Weights of a small transformer language model: RMSNorm before each block, rotary positions.
Each number is 128 + 32 x the weight over its row's rms, rounded and kept within 0 to 255. Layers, rows and columns count from 0. Numbers have three digits each. The size before them is the row's rms in percent of the matrix's.

# layer 2 MLP up, 128x64, rms 0.416, rows 119-127, columns 0-63
106:071124127136133156102078148167160060120112065117151070163078077092145103137125149112121138132171086172127154130144161154106096157150172136119096116156159122169174087091099056085110126132097106
100:094193110167180129142146161155161132112137192133091087187148103108112137121118153172149157163109091087173173113100135086086125100066147112156088088115145145160147103186111077097115116118166095
102:115107170078099097117147097145137199155163096106161127105131088109142068080120162112122107096083178022141133144163163134099092107064176121134141103098089131118155114118114143145104098116112159
105:113142091117155088112145181110095138154146102173138150110145104138126099154090096173171123146087181174118199143169112085138139123144168070171141179134152193148126138126081049107083138110124144
091:101094114088127060102172184102198167060198125172130133138125142143157128071112141119066097109111105158106130110124110107137156108117097083151147089132109124062162145132140135157140185152100152
092:147108106146120063133080132105192105103113177108156151131096061202139126111079049109149124139112063120108157067105089095128131158112091144117152156143149146119127088131148099159115144093108078
091:141090118055136143165080112109147083120095135098062139144121164105144127203140102035121097094099094163106124111124124158122115145124107131146167143055140154089111077166148159125168129107131082
106:204154106176113130085191164167135125102118117169076163107168156091137113122086141173131177162101097145081184154178102146138145139107195110139169158111134130118081100137107163158121096120166150
093:172177094123165126147079131113106124092064104148141168182202133133105129094074091182113130122105100135086109138156122108129146153118121117109142107178036101067117174156101141102101159130116149
# layer 2 MLP down (transposed), 128x64, rms 0.555, rows 119-127, columns 0-63
099:132116195146101104163137202161104143141089084152139137141157136092094154127149182113090100165108140115135142138161192077129171143137035148156153199065111112093114127134119148152110110110132113
103:211059075099145130095094118106130074099124105095108116095102162130145033156113162165181135107171123168088082103133118155126117137123135168082116117119097090099137122162132161138129153175137151
100:134167143138192179137115060155128087125119128147181102127108133132138112135152128135124095179114086189112086110145146134109152130147084095196138201159162173175200098094139088155118119096124120
103:100147175172183098161112122119184119105116109196080105116181122091123135116163145146068125107087127148109130186108081169113112145155157122138123121158125129063081105185129122059107093111091156
097:094143174117115146124086167111097119134088146115095116197129157128140142180103113100182087116177124138179172157134133080109072112111113158118147078152105142120183112155030153123096158105166147
095:093124109147101137156110230096168125193181140077129164123154124148101162094080154119181104131156128106115139076088147130166128181176131107099114127180123079125080091117151141103153143135130090
095:097177119132125095123096103144133198091137118116080165147205114157164121130151078145125120157156163162117128141153111082062160125134146183151139087144167102143157128129128111124070036147160162
097:061150145116177124154117085085116133167141115107161128095105116176142125099184094092109069077114139099135077102088111127160061170144106127122117113162146146140223168120096096141110136156105095
106:131128100132168120157139089127130100128134147146129137147152157178059143092156089132199111091132132055172122105075156173135153168169067191073099151072151146123158103143100161097121140147137115
# layer 2 MLP gate, 128x64, rms 0.413, rows 120-127, columns 0-63
098:125162169096057105069162117168092149159161126105152104093144141129162156150140109084093096156127148190085158146120155157179118136162117072142109147128108123198110112116134177146189152118069158
103:135180098168190173149165127143116105153132108109095115154088140143125090162106099137084154162155056114098101122116158123145168119174101088177157165110126119118169093187099065122104149187164092
098:052149158089102139123110139173175155196110120117168145141103125140147112137114117123166103148151111161087160192098128154142223105059138163093094145129104115186114114111086119108111157149127169
093:161107127125069078130076121125166177111118086075177120104095206130140137143108141171162162135168148138088088159173131067119145126141083162094145110157107111115125077075157179134140155142153161
090:109114094068088143132087111162201148172116124128114133138174178141084165126163171153139087181096121138113102149113079125106064183114135071137094113130079127107072115062137139132125156092138137
090:112097106076130123168069075111167113113146113089099157168081126121167114136133062163166134087133127076137177136138177142128116098084113140107179145125145181149135054127177121140131065114140176
103:107116155151069174051149117159111140098151133140135193114156116076130105102097114144127173179128108133078197149149072151126156096119130125130108157075117118108081146164140210151169137161139108
093:142141158154148136132114110164200155153098128105125100172129155106097105097042130086118124150128141113094183167168090158127164127121195074152161154108116082164143118094116151182146157158198145